{
  "head_dim": 32,
  "d_mlp": 1024,
  "bias": "none",
  "lr_head": 0.0113,
  "train_tokens": 304600000
}
Each number is 128 + 32 x the weight over its row's rms, rounded and kept within 0 to 255. Layers, rows and columns count from 0. Numbers have three digits each. The size before them is the row's rms in percent of the matrix's.

# q: layer 20 attention query, 128x128, rms 0.175, rows 0-31, columns 0-127
# k: layer 20 attention key, 128x128, rms 0.175, rows 0-31, columns 0-127
# v: layer 20 attention value, 128x128, rms 0.267, rows 0-20, columns 0-127
# o: layer 20 attention output (transposed), 128x128, rms 0.224, rows 0-19, columns 0-127
q0 111:099139111074215189133088178116087098076078106138072131104117174103086148108099102159149065129111156116161126151171146099144116094117069129120134126131141124123088142141123152136113171071136085163117076107111062126138115136144168174090132094159155101099109133120160151120091183084082109131133126096049133137134175221110095147131165118152155133150129143146143100079062164092142125114100
k0 113:156147090059113182158163057116110098074102129143125157057144129108117145091131188107106056141161147158122119168104118156114152111126164138131100098113131147168085203151072209099165141112148120141151107125158107132103156156142179134111121097130169062129130167091125075147148191100138127101077104111163138141127151161085139145138042149085122084102117139177108102116119142144127135134059
q1 105:130113096114124103131220175190161126061094166078170118124150144106146170125150147117088152161153148113132079114103107141098106141139139163147093120129167178079154102096116142095137128125187175111090146179196096139125140210117116168096161098134108180111139138128113075125129128111156113086151147095063109125076134113122121194142090081127133065082072139172148072154099091138114128110110
k1 103:106170146162103089145073167089107106093129144126096142073132147143124158136124121118130105138168159170122066097137131111145165126176153164144099104152120132100091130187045155117088107142118137151158091124083142159161171174082190128116156052136076174075141096089158140110170085144140052089138108144093090115112163172187155144163132097112163148073116158170092123129152081108142083165120
q2 104:120154103144099140130131080131124151138168078171158151156135118088085087071167090149111159076083110152137139143118117108142149141103096150166079126063143099203193108102141166147200132144154075104187090133152057142151133122123085113143148089148117147152111149166104113140147203044139113140146132143122194163159088154125096134141109104179162105155158157112086136134170178154137085145167
k2 108:085094076086103117122159123144103175088148106154081064161124126076103168081109087098126153104109098127125134104081087077118152087061203132107107134071175199051132166108112138122134172142144142110157128069114181149110121137115093097108065133126132111122113128132047098139098168089125176113129148150139188121136149080112101162149123091092135106092109178114124154100170148117155100147102
q3 112:238181167110113135114142162099105190160119158131094163155088102109119134076142109161168128163107129164171130089038138074168198131144145153153142169188087095118112133178192137156094134096130112127113105125134160124143129135155133132127156154144158145168128131104125119142107145191197069092135088144137142140139125125097166165148155125095097117113140147165170195118116119118191093113182
k3 109:167094131127177126152131211143117115142086124141140141146125125153084150116126120170098156123132100125161086120062104110116173114143129129101129137096111117216092139122201134210129154186123041130111117103076131090141135187110093132136116023135120109141113148083103139135065069145103132148098117104165107119185101162099115118164119168126130136121154107118185189132129103074169138102115
q4 108:145123167121202138145150196146146115130143149094152170095146128095127129163159132152104089098164107127123185159156086120088156133150094108119102098188076123172142134132129105122144123198110063094154183133147093123180139148135170113073083116094110164129110098092097119126127141195119146095091082071175132086126141092141213121147123124087162105190129122112092124091163167171203126150100
k4 114:071180136109088130133120154177176122123146145078122143159089104103081104168130100132123083087131055093143128152187128126112116104078064098162128065164100170165113136139159131108126130168156157113162158097172104148139065113095120119127156052052155168082131076138165127120177169110145137162100143109109158132141125115133160118120089123091119137100204114107116200091187128171109118160145
q5 108:108121144122135154093128095160103150124062144123133151170091137147086131223086123104104065127171139110103124166143107117059122150131160151074149108090088103141143113090172148164150128159119128115135097100113181193136180136117166102189170102160173142086144092140141103104084117176122077151048150141177125113072131115041157161154141101103151156162143116112065112153109156108125124109165
k5 108:137142132134085110039109157115106095099075095105166147127144103134135181153107142120089121197091146146143093162173107074113075147153130086090162103161077117108132157088137112102092157150108104107177090066144086170085078114107150160180135130172167151091092101181125091162105076123124067147105094143052114132119094156117119140115120181101140161147138107104086122085155153174094150095160
q6 107:147111084149120082175135168101134099136135126117105123110126148128190151133135071127077108162102106084123156182096098119170102145110125163122170092167100132149180179133094147204176061084158135079193122010159142089135126115146076090113086118164119131157092143132136135103168075162145121098106175110116105123128118144136114134082132086145139128138193152140099102127147110098086133199157
k6 108:133115138136090101161070087094161111134099114187128122117101173164167126162130051133110120090126100158138120136091122081161142094174112148164178151114136153128179158122151137145206144128106155170102118129171133109163074122154072158151049075159045061183135157112164161091093112091115095096109151116106169167087128189134143128140095170136139107099147149095117128120163082163119106117165
q7 112:074085155142112141144111107175134079138148171147107074101095239171068151124165125108115148112075159102160138154132129102159119164151153120105087093149123149047143150127109124153112110141124093158159143129116150139097200125102131180115092104174127116075070113099126103086107097110139088121160117173133164104172090119123081173155153124110170162147147147122185120092149161170114049082145
k7 113:143122171141106147127138092150174176174078130167137103089150117073103151145151142086110188085117085141107122123128131157139092171159135147215104111124126192129080173154122048163067135126121121123113064150160104106092133114143176151118088144109197138138093105159128126140154122113125044108094128130168173141134121080103081089139089161111209126144088158113158076096127146129175114143161
q8 110:151142110162195138144115118090170105148137191150144117155174072149106197127139152155126123155127077176127086096139110083140206159098187147153197063114146072143163133126130136083139105135185070082159138092079159136084167124166131127106118120098136132143146160121105122143113173106138177179159179102070131110141160106080118144110146087145139109099148145093135083115196148165126115095169
k8 112:066157109171146156102130125091143066117129077109173155171141134117125181162160130110118184156100121142105154164102155097072185141098117120102154098149166152134106202121136051141091144131128154104118120104168172081101140169135137128153143155090125071157076099162144128081155088158133160134136218162117177145139209163145152119091139090125120137085139144137115094169139138073080182102125
q9 112:152099118153146077134151163159109094128158122099122170074115154172140145092097229107148139104153129133141123166081098161133091122142095155121163174096105143204091159105081079111136096171171139167059159088118160153114106201124103110099149134138105141145138171111110153174114164101125049197135074153131148191121147132114097095107143139102092130123145141146154115137199180096104118160147
k9 100:091163129167161126178122136091073143138111135156088147139159172136158109160145154143092197149115140152184074118132089138134065126141133168102073119103157150159087147073177118103150079131176147144098175144150224175075130178066104096107136067106145180101150129114115127172184095128117139119158119096184083095112134137059143106137107132084126117119153116171138134157132087158092141109159
q10 108:163079169098079137075118150104117102155094148092149119107129161137116127119131126131191098158137127078171081135103142150122138141124150100147093134162140135172131128075112128128158115084169097177204110117102095125116070168120129116217145093183136119137133149136147140151143093137169156104142154110145121126172149141103164154164083146205150057132207129210198166106159111118178110116083
k10 106:115123139156132185147150081157091126116156156122172151094118161121096120080064106132142176111100106056162111148123112087137110091140168118106127073078146133193110103125168176092158096110065119161150173196094088168120168154117166158204099142112131134122076123123166110162122084141157140085177141139144073107149144134069133086110085114157151092104164110115147121179130127094124042147127
q11 104:106156144072101106122100118149121123140091137172150119113152176104127151047098113107134128187128120105147202135106120093095173137116103114158156101105115124131167189189100148106141110173154167159141099189113103126122096088104181199080153158148155126153108092134152135102077061137100111103101092131133099157194126074099115168074089091062171109139145112163155129089096141097168141187109
k11 106:135144119089103151182071125094105144086109118128102107150142124106167151137106128192155152142134117066114171139061144126078167149106163107183157110169107122090162134186086124098133156161143111113195168157150068078129131117118168190156120150137135136127131133137063170107100129168115068143137164125119086128152097080099146116168119116083123119117157155123096170160069156078117019121171
q12 105:169110086119154094105129126184072065193129069089169100086144125156102060098176122143114118104168130106152132077124068079136147158083083135120119086165120111166076138115164164104105089099062159122121152172139182114119118116145111126136089190150114159149137129134152089170163156141128169100109130081086094144168138181158133098209149089096124106091110179095115122122115105097115141101164
k12 109:099100114123168109111089116161123120161121070123096173105121145177157072127125095156111111114095118048056119065106166126129126124055124084121133174098121116150091194085173157111147093050125164091143129101104172093116153096105115152122127110170077110113157115173096126098176143074148137124182107111139170126157137170174186169114066153101109160183158115137086137136083114109119149123111
q13 109:218174161158150097101147121111123094102104138174111148140144150096085158171132131144085156101155126146157159099143111083106145112125146099103163165049129087122084108122084089141145117156196110168134128116197151139123087044172111155110094113134136129129197153168116123169168130108089146098081118130086149122150144123134130174131171091175105154142144080056117141120125180120085110064074
k13 112:187147128145081177120135122122073105081125104069123178133183132058126114155154072107118165137181113147119091130114177106094155149125159125137119178127146100116091118106106104111129119153187068213144132087175149116130126131161134105134133135181125143128170137156130088121133139080129125121107122115138193098058126140151107189125133071142105087142151098081211146169166146109086149127044
q14 104:107112132097120080075172142167126105174135170127133124138096102094147158116111133099169151148116074117127154091123070081117156139186094067070156074094105164082084173107125178136088163162107106147149137070123069120111128107140172112114143157124102151109212142198112081124072085147124168139112118139138107104095168149149088172114088164144136105124180124123085134105176111051131138089108
k14 110:151103138125058114167147188153162141144111099100141133157116166156160165132145129133146176113137133142097136054151134129125113145145118097096138145144092112090097173153120209090159187150057167129129126138170048091091165163099139074067149136195101137101095098172164113122160169084114117171101140121161058093081150089118097133128168115064101122145163145129132076158148108138103087123116
q15 108:131136122169112117111069084067083065067123131174094137107127118110082083084124143085128126098108080097162095109143138123107166036167135105146179116148160151091121073121120150168081098136138158112207083129188120148101133095083138131130069142101138159065139167101125141140162173139139096157131148076153130109149095065086164150109105101131146096121106146197169138153136087114149136144147
k15 109:142141146107088170134107102133132143079107159185097155133080153123159147129138173074141134147114090184120114112072107115121173098152094131144145111112162113163165052065149201117079110084129158106177131173109125079173089125164171109154156150081102094163156123116059082098102118174136082124124138108119119097116132103136124119120118144115069170157120157142221095133165167099129152071078
q16 107:128173131156138120115092115192161119049180110074135100118111072136185116111150125107149124072186135137175145127141122103107115154159175124130099165091112072103157146184109159096112153090141147076208081084153131102142165137105157113117067179110051105154119140154115156115057161108168119151181147137169154151140114145051132164102159125107167188138106158144112133128120114130121090149118
k16 109:106175129137132139129126163107207124116116085154148099146130071189141066085112106148115106104160171173182152136069141154165138114162159116128091136118097136114105092134138123119055096141148133195125079167134124130122061164115127146047132177174162085133099104153076107132140118120159118139112147094140180195095199110189146110110163120112125186108140162158135166147132102113122053122117
q17 119:113072123121142075135138131129104084072204115115146129116090139119040029139103166153130119131072116141127106066154198153130089148099099145139123168127170143081132069178142135161123089128154104054177131107116089103153155100105159155094183085108144101110083145170161107119142121176180109119098055124096114139097150131171105147105158125103129100123168171143113125117102119083129138126101
k17 118:138041172108131071074108116172104129123144147121130188100110176143133104180126168099141156120082116104135147053151138162173140136113199151172111101124178165103089130170102114110141090114128095136183124135083088141171084150137132123180086173107197077113134137124130165076110165137154135107067093136112090128127208117141153144118123155107106115152133144163087098115169112050105157123130
q18 113:108096144127098168064119155126122123148048215170140104122153125063141092097095207141071088107125115134144119139125110098188042099164119153105068127133155153097169187102152138106127116140181118123169166143118140091169132144162117151106159169151164136117111108127103143159119161177089109129192099130081094120137116093121156176072132163134140189112161095093131125177129137092091128142108
k18 111:121101133192130175103145142076158101143168184115136149086134183168142104101145110137116079158124077154096127074172143118092131196182174131133063160172155141124129116067100123115180162164157081126203134134097148119156132124122137111103136106082153111155116105146067157161109096112090116106108056066104084194133122135152127111142108167073127158069139146089173101129085146139118146156148
q19 104:087134141123129096114166128110117121098155098114124130097158097163199153130141131157089097175145161160100146089116129166118154203101119119111119138086137118097105152086109069136125164128149068088155088140097158162146085140118113178155168145104120233180097127126194130117131138195149173161151121099111100074142085080125124165142089071127166170161125130076050161109140127117110071162128
k19 103:146112136180157107124081125089072125104135143113130150093158094141147129079184115157082084103117182141121102090173081124114150112059045109145130137179154155144142115130078072133128164133118101112124136194111097060156079163136097102130153144169135135160093073127160179070156123077221101124149183114127165121156115083141147193161125129121132127129126098142102141135153163190118139110099
q20 109:121091115098180138113192135196111185094131167165112126087106169195122087115128090161095089131086109144128152063143096095110151068174129111150122127109150094132119100085093123079134123130081154116102168106169174122125137153096128115151122125126141062186148076052141177140132146134098141158170164161161151140062144107126098141156150088086131113088148116174133176120128189145094187126084
k20 105:119132132078125073144195110123146099114108172167052138132148095153119116167165127104141072113103116117155058137170170164118101131134135154141152132119103064121114149074233078030146166160171175138113128117080130129071121109128152129104151125116121085132134093132124149129137143128142141128095117140153073150099118122120097149108155132119154141081141055171180194158067120155152119079124
q21 116:081150104091083092098116166087054153153156118088132135075147178087135165113123091109060178134087077071129165071149189194127167173142158145107142104093112139147157130118115107124104084093144150067122138140097078138129117131162099082132077135078148115121147098145161171115094145112121085137117099055116090148170101191070166136125158146133151147088138111157140124154077159096152118110140
k21 112:150150075102101084134153144140070082126181123150166104107084088178101095159137078141137165111148098089130131139093122126158152183163106130130108127120144144065205113151119156125063050112159099092163169142088125065115153127125177095125084057126136103101127125110114163099106118152091129145037138101135196108110143108113138164148111176141132104192118141166084151110114103178122161092126
q22 113:111072163097192033123114144172088156148125111121130165179145122147179117160114123121181101128105150162167152077164091117203091145094142104140184146137038114100162101089126185099163130121167139160139085170117154131149137139132090098144119125085098111043086075109097165171123079115113127124135090126108155128175151114082166094124163116162144143132162132117108146124115089175165141145113
k22 114:108079148137168108145130111140104152140164117115086124230120114144146172104119127080129118138099143128151143101140081133221120094147159125134110167081070150077184092079131118103172143095153059115079111145126077070081156113145136201127167094074132112134102119104168119108124167110138130099097097078109139134137151164125135131120136064084188126054135114091116095133122109188100130094115
q23 114:099104124153149169098107102142076111215101190118141100153147135071122097155203161162130098124170208174087151124108219124173143156162109088157165136119116131101146145093110128125129070177142119132120127141127073156101146144115154116172123140130050165115127155102170083144173113144105160146124103122195129151146144144091140143162138142102054135052118130165124134083131149087107121155110
k23 110:160165092149153149097105161134064148205121171122103083181128170086125092149147118128150111155091166138060157128149055186145112119109110167113136068190072094123079099093164185124105106149133111125145106103156084141120160118188077114134097123119107146104079152135118163156096127143068142077122125065164116136081115107118118133140078112148098155100127110142070146149123060121129117132064
q24 117:049164129118134171145131110136148112093186098097119139087204154097126162153068121120148082112095184113116083130089124174163117119118135106157080133046122125135148094129092164133105078169138065105140140118150191170171112071167119094080163119178075079152163124110155059155142115126165139100117106123094093147126096126115103125174109140108073097083118161096111138155143163125164173109147
k24 113:092120147161087155141173116156112153091155071129082102115128132076189160128101141156177112114113142146131142141116106116124098155103056106145129144096172103098059088109119055132148143187107053100170129161147165113142108160141085101124093104131056077132127119146154126138160146108093106128114107125129067181176169126102115167149080123203120114123153086122097138151161081120081159207166
q25 104:128121144055073170113171167131127118106121068136095161148085120132121139146136162080160115206113113097112143080117180123170136070110119120126093135129139101117104123108142122097171166105105137101157132122111114109078153113051166111078066122109134134102157078140098132149134113155119160079155082141170145147151105058111147122101142147130093158204121219159033114154126173108097112107154
k25 109:143153160109128103112154117124131110134115073118161125102110102168186156148185187130120148200154092099170143083084134149093050041125094110112072082160142154124147073133151027085145127119096092102125102120110046146137130087121103140104143138169127082097129151105103126097063151141163120120101118086206158150107141108103161106144119092111100150188156166120145150101141126125148132140142
q26 112:104093180149141090152147148118099147159075079147174133151111145139091109201077174162177146162147116157169125137109132159140116146129140129137101101107125113138107167179091123158102144073143126103098113165156077110132118087118154084150079130129182056137110085078182074146171177161134114148157129116151117155158130103157165211115125103138137102118199130086057115127195092163169141104164
k26 116:116107194148121145083122118150127122115105138082175134167101144112097101103134131121169177174061137178179194121110116120082129164157143149144156159113136119170098144136108071123158150044163125081102158125120117071206104090068137134122103115107155158057113148127182098098104113139122128177138112099135093167125076149098134202110110116065077115180151117104132129118174078124140104090148
q27 119:098126165127134133167089099168131133115143101152090182069124202121121124156123079137131148134146140128157078153114135146147123166150160192119108127171169108123144127166165187059132120177197152193167129112067092194114099175122140093126149220115104155146161157114107113153102123133067113170149151175119126083123118156180183158117124105130166166183137155128093133079123135089135143092144
k27 112:115152204097172122100166095155132171167141113116138118125186146159154143100122087096147144120146186099120159129121162157108105153172141106225169133149107135119124079089085123104157139151133109090163091090126120181133196214136124132128095117123122115170073135139035084143173101148107087132145127153107190128138102121133113105113052132127146177113160117190121109121109106176157164083134
q28 116:109101147135114133109133131159110176151190075183133123182129105077148154149136154187128083085124099112145108121121131124114097132156184131095163139157153140175143108155218060145098169163084122124105100122200098130139089138141071147132126104140079174095120095121124125129111135097161150173161172105087156164196130139177184134214161133122110077107166154157111184134089120116148145143085
k28 115:100060172076191131138119124144097181157105173127092117083038053102099114122140127148121089092162081125171119127139101080129095138138195080094121095147098159100103079139148151105111161085169122124076151152202169131137143154106117095158083119186161145086124163102106112146169122169148137147146110107098124154118156184187128135172122086161109107109137128145143088170067135128135151139105
q29 111:117153179124088150151100134142115119128095101123097124087090128155095116130114124199036114146198137153073162150112158132094047094104170129172143075138108142112115082105114169104161147133066138096132137101122135144166162134156132115153131149135134133083151135087127096134104130143100125111122062128145123122173127084125031135134172095185201153118131145208171146162170127082128152146074
k29 109:204154182154118150104074085140150079105119069114124130076070116138182186098129100100115087145110166076150186164109154115137109151073159185131123107092116107126173098096149197131131124121116175109122127144143142157112098115138162116098090126145135148047166072133162131136124092112092140151144094109148117146180134107096063105071162115151172169131168191151168155124125146116074150093131
q30 111:140122099116132104106140180110081167166109148139116172110196223112168152167137135124142133160067143146112179190161090135121116116135132135076111174087174148112147090119122132163114149098150153100132089097160146128159133112135156120111116170179137146133102146161121065156184117107129139144124090093122172125116189090126112150217138139163223124186106128157172152144126099083135117146202
k30 115:147098145153126129139103127095080112142130127164119142057155118110175159141161147158196113125134076095162246166089088134188106148106133113190119112107103123113079150113096122067151152058081136164151206081149143118126124148167149137098173081115101129132119045126174131163121096098106127192128086151137140112091142122127119142180109139136153081174069120136161121118113098109123130143139
q31 109:181139114154148148113067141077141074118155081146105142135176119198109150165122163154169138200161108123131169123088098170091030144139143151103119190093134120056177154116123154155111107165075124090087169131119086094123111161135162175195076129155120110113167166145145182152122122194121105155150148101129177119096134123160118139142124099149137107151118156108154138152120188154087095098105
k31 115:148142092181148142102101188127165112118134117131129166079109119157163112099156072098156090128154195140161146115138124111147111157120109208122134132112087103102107180120139112129130133085132080099086110104122078155157115108176154102160104170131113153149204176090168144161165117103151152073104148167165125144159122115153161118103084093094089136095055121113255152097129157132115077128144
v0 118:202152135062125166123127159120103132104181135068164142102110125158106165124074177143101137114112091143134143124112113129146147084107135100129226148097066165132145099117113106137119156149143154125131110128123170121102129126164115104163162111111116146183104135168142103178220167179141142099129072118182122194152095102141150115081184157130162074061082165141090085162155113133166121091145
o0 128:049132142117130206152111167126066098181073107101107143149135214147109101146142129168069130096098147132137152080110130135110092117155125130141064124151093073192040195154149124111124178167104120122136104175134112125135188111128154086109157121094162204098092112195119114135159149155097141154140147090114123114103102096127146106104078113131082120119118130152125167162146108115090087132109
v1 116:124107163111106068156155109105116130138133097077123147079176077106151111128171138179079130140113145115170093176093149146074118128084111123153150133168118122100136086110103156147104116081133191101163151092145138173167129146173116111089125178057111174105102186101123159064127141102129094119137136093173085147141123125096104203120129091118167165079080088137165064155149073086161125094182
o1 124:091081144181101167151146116164168101120129109082132152087165140112076137131059127100153103149108144170112134121083163131101074147154149113179117140079116086161099162140156094074151130145133176110146099071126054141093117128120168116110202154127106155117143168054151132166135160113061064071143112164171104122112156123177129119132143075100111113174139096100182048143115152109112126126114
v2 111:114087184056142155177120150150149101147154124124110111141141085118086129108166129073147143114186140168132169096085150123112095126078133091154050176154109079138066138157152157094124143136146118058176138174053174122127136088119132138174139188135154134161126140094149147129118140103089065131146108148129129132172081165133114123137150164183118115155138156088107158100217143116068105077140
o2 116:124097140145133095068082115167160130141103125160127192086162133100133143117153145172116136089123137064143159095155105194077153128108165159180115180183167139090111128165107163052149182156154117105158156128126136156117106178138079127089101118094127101090112127161085099057152174157144125098176077127160158139098151118127178167179169127134161127148085147151106112114084159152148187095075
v3 114:122096108167203073101143172129122083127101114113122133126142170117109138107120176145164133111128105160136176077106135126066150131117095062128079116096140104118109114125136130107121185151133172145095131176131076142120058133133161115108125133094127104092146149159111161157143101097113163116182107162136198048120147152103096103093135168199163142079033147116058085123124110159096094082163
o3 121:166106103164123125085109089182125125084069095135141144183141135156089069080199143138143104139062115085093081097097133130122178146134105169127106143124138167157185164119140124124108128100148079075092121087132066051087202121151120121102184147149158081122136153114106123076151143103169127136118160076157130130133116103123141153100092095103149118166096127201110137130127122117149153113036
v4 129:150104130148078072145134096126157165126145179074131129098122142124093154198122113143134098168131173147175096172070139132126087070203095150142125140112154100131069159130124121117129150137152142064124177155091129159079112087194079166151189111137093161111135121122094078089179146057112125146096162162126164126137147095171195128162149155087121120103142145145113159118079140093116123054123
o4 134:173092166196144118098186154128126134173066115113105107120132170127163129087128125188161141130144142058112172130093071155125098139157109144119118131158101072137098042134154138076163134129147102098132165132126124130102132130060116107086089097152104185055079151112161119198049111107110144169164201125155122107139102137080101108116142149119152078102120071122127105107080117148110126112138
v5 119:153130125170120096112105123154128144132087130135147118107137152082134077124127197137117102108132189086155095079137146108094209196116118107156187133110107127088162146166118144146146158131176125167157150102127115154091155080114080042162159125159195110165111143128179101094129150166098131118174091135161166215161169130124135159107164129136139126148121189108158224074098120116131122131108
o5 122:112097181106136127165103173112111161120143084173179074152144090145157124130145167136123129038116094082165167152148162131159126042112115143112117110091112119094134103190126101104111116102119114186104142079102073119112151159130129085066157177072131145159147177118140169150182089151091145181097092126174165112150084081144115102139159114103128107124129113177115143181108102103143080058147
v6 120:122158108088155079126078055151149180153100151131102125100129085103127109141087107117156179154164118191143083139148131101102172125118157132147126114124124096121159137110106114094115127123146134123164088146112085104151116083117147184046164070166126100093153194157134113182220093132109165038153091112149168139127184119102143102143113128127140153180113047091150128180164132139110138138160
o6 124:101131154152082153059171114119132152151092097131152110125082174163118075123119106074107157139105161135102124150099137096157117065130165149110151150167151156101136154096051072168069155096132136155118080189167106112162068157145132089105129188097130074113111121110183097096106154038155102140088134106150120147170104135107156173100138093129101078120081161177142070117114127115126162091134
v7 111:147170110174071094149106123116090156081053160132128115144063148141090124092147124121178133151155115125104179093174160169127084151162123143130139107141097141181112114137176078121091135144080171153137143138107126117166066176155120150131112110104121109168060176120078059175104127142165147153165122144147179110160171072118120112119139085140085084080158176143100145091068114125058145127156
o7 113:136112159095109183139191114112139155128182153120224140191136124141091076125141161191134126115105134098097110119201085107077141131104124161075107110158156077170162118105155144174088087102171082105131149164133156137124132126151116147210146158106120148084146176113127118138123171189153122130132204168143107161103087081136122113095129196169146138075144144109108195112123129128124146145133
v8 110:135071147131111196140105143113148149151146077109121124156150151090145090181143122164097108165130078123091140146106171116093109149104127142158165189124144136111111111102143137155066139080071157176108083139087095150089171193171087166138117073155141031066137111083131136155155107177174117129168148097116080137110086166122182090176138115094090112162120137162151106115139142140142062166127
o8 114:075148070139135184113123179127128104109120171105096114205094183160140148129182103128115161164114125201171127123136106100136150069178106094148136096158170073069153076109102081116132120129128095119136096105131112197108116134082127137168134116205140101147131099099090145152141097163168128104182094101101153149095108072130148167135161130067160169155136133106128132148180125146100137070187
v9 111:111142110116134137141180069178122147177153119140140169121133214140170091104098181116165095081139110102175126181103178165161122123133127088090112139125080130160147110119051111114063066092107146186112119095158104121159130123059132110091139130179135097101093127105159093123145123136120129077100120223106104126105125145118080150116130148168090140128150129148118100092098183091115129113214
o9 112:144146093129201129191131110109181130101071108089221103131099144095089114162116165093110133131132081177188122195174139119109126110118133113102063168100157098138091198114132173182116136115106118084126171119097150124124111089082142166101146086138147093105144163149146155124090110137153176080120120117094071127101114150137158133113092138080074085098111103154089069132130097113110181098158
v10 115:174168171198157128096128096049097156108178196115124115109162099122144144130170095109132164150091084154122158111117107122082136143080122075151165126159105107166115099111152090128154066108159150147109122185113106120075125098110150132122071115142123166166144131122140134152116086085147162085049147176134074172105130196176139101181106168161122177107160190148100160130153132154135132170105
o10 117:103137127091076096084146171123138156125102154162158100050124104181132129143167144088154084130154170137137127145137149103122139184152121129159118090124158169142070123134136131094154119101137092115121126078176150127120149117074099080093059176118082076124120051118090157134093207220085145145135131088116101146169102173133126154107059102188117150106148125109163132145135121091070155128100
v11 116:112159153131111140169157053112148115088143096115118111136089130208092134153144082110214139109138131144127110118096174164089145165119142117118146090111099124124106095110073123113115187107081106133111125078130140174168112096133151077120035109077160132106113113122132164119125071109059172172163133093141139134162065120105162093109074147122107144130069106138101130152152201150105121099056
o11 120:112118077123148156163195112154108146104132064145088173117186173160144105115144153123121154141225115150129085094155160133131113136115146078116127140198172086133181104108135152181114081122130114110078173135142070076112168127125175140130096136109104126141191087143095091100155136073108145148160163156221149129143148123112168156076140137103098121118137142101126113119167183159155157075085
v12 116:088101160111146135137091137141199161119142165153117136123191155147119201100161169106141141158151117159160145166154171176098117142079150111083076144145120127089111139101119143157160137153094194106111131109153142124154130134067127098170125075099127108169132198129069120119110055184151140121071086160114185127127152064148148190135133154160076126089100136127125199102180136172148160139110
o12 119:104081160110138140111104154141157170106181176078092206132127107165107123153142145130118157096104137148129120210110130077096131159144123137111148193155139146159099109183171103139089154207163099137077116131133123099062086129093170144126120146053098079143107165112094148136121099135157149187094149114124136093128126113135135118148057154134159114136114190116098154098195183131168197100129
v13 121:120141099101167131125155167174127159138017159082133117142119185138136161097103090159052126151149096088144167167114118192136159137105161140149148087122150159141096042130150100140135131083134117142150179111149064164171104124118155142076134139126072137152122135164102070115134154092132122144118139157065115141116071121120165161189176125135195140124137136096191105107139143089141170103086
o13 128:191117151175071113143120131068107136106150114124181132120142160060128125154141109168148093198145130173096122158164129079091125123108121208105159133111207113202103195153168136135140116155100161120142122147130119097144155133077128148137134186139143159106143104155103091186100104046117107090125153092143098105139152138159141094125140202092126159202106097108122148162150082091110137150151
v14 126:096161117110075194129116104108115145143152141152122145142152150130067144169120114157100109128160118099214129090134111218093175112073153110121106123101173116104099161135119133109145147108091104147106153118177142082094138152139111147126097119112136145164048179174187176092136110080132110086141097069070142128079114102159107055074109071137097108133124130181146079097091111124103096126168
o14 132:146150157154124212150123073083130077115060195148143184148131097107088141108122124100036168129123122158205101129181130133088107131140091145091160143121096109203161116121144116098115116120128176178150141143137172061118104135174146077137110151166111132149119148125118155107095076137103145163139129100180086137116166092140105130096176120085095164118150139096165109136148161169096149059114
v15 122:186102140165138112164122140086133157143170122150120109066159051111108155165137093153109089094171113133131184098119113064178170135127116109129137127098116127143117139100147116094117104211173129141095170132159096210165180095083124148114138126138156063132095118142068094147110105122190126112152140180125108124157079165096134158069044105074122118135105100089114099100137096143161153094099
o15 126:152124187104150095142118142116133187120137180141055168069116143138154060113148139104120052183128126123171178097095160113116141139127064121158115094147076109066106150157136088147173165046107133145130148127136111159163140100098141075169117157144193116159163141085103120126137136116162103085101130128189121069110072157167142152141098108128166091144108118077162130079068141150142098132116
v16 120:155095074131120123098079088145158160179118085043116093150102139082139141073121080128121146154211116113099083108151144081081130128167148096141077101185172172125133135106113090107135115112172168109179090136126120118090168169135107123139134120099136099128179146145198190163087181139132102181138110169166103107165080116102142130107123178090087163113112115172156086134147081093111154144127
o16 128:137144148232118197131148152130142176160145137175096104098110140122117126128109139174116178131152170135117149112128137125134146146175141071133141156145158099137156145129100157134103183145108137097147066122085078147140136168169115184149141173118154085119134164143130129148163119187143095129124091114075158160228117137182130106136112110085138222067093128106126067141074101091172091110118
v17 119:116189083071142089099063118010161129166104131154125075101123208149145146158115119130119166177126136159087177097158073081154082153137181096090085121075121130148116108128129091140091120129139133175142156154154076094181151115105107079164113182134151140129144070164088157121092155113104135122115136075113121129142129155198108134126140157126160084125120094163165104114146154149104146131116
o17 126:142098155118079074057143119126135158098142173125103122148063134143137151130173165098090087086161134166076070098139180125140123136145173148155155136157099168150121144108102134123099138119104116099113160157106179105178203194153152173134103179168163149169114168139080118147129132097097088131132115137114120125094172125181158142146103165051105156083136132145145084147095188135106146220106
v18 123:108107133194168103200098136084119176086084071143133111187104114157158093125118170163095076112120090164124085147156156137136103105129143086138133127096084112108123106159133126153137043133187148121187110137155111134179219082164129083160119070109139153152171130177135100103139134148097142076188145126176123105118134061110104122147123181094118141181124082096136112116151115118078126142134
o18 125:074093096166118134116143149120078168130183147118127104123168161116101062125110131131140089147125141112088138089112174106103074102113177093131133124142137173086116166103095139210098136079135072158188134104140144150087126158190122141117083136110137136138086144140146152116161068125121132118097166126121196122112153099176157093208120120087117059171106085160153050095155128062137110089137
v19 119:197145158138111146147143161120139065111123152206103129147076096125112154077128115132160079179129129110098137138124173170193182098158140118188108128127126096178082150144111130147129127085115089201174154118112139151113173119059077121199128127131077111102127168136127176107134177076164145156104137169180163151143113159102117168114139098067148171121093100133134103149154129193140122147178
o19 119:115152103114129159116126149110127134121149136095131087055152099117179134174147137108128130169198124140112132106190097099141099203142088153137087111113149065082120137120126111062055156101120117160117146141061195121112114122116110136182182096124166118122122155115063094102129147116080144129057093133104145111080108127144144091110163103081132107183156129105138159098080056121179150124060
v20 121:132139119165084163168067094168039142170151145082128089126089156126142124118168102125135139067069131115113120152149197150131134105122156140124124131092079126142105122200104166072142180159152135124160077110068123121090061100090068079154163134111116092148167097096102130083132101112129171137147140153125105142137104191131115098169149074114121145119039109131173161117163129120156129096160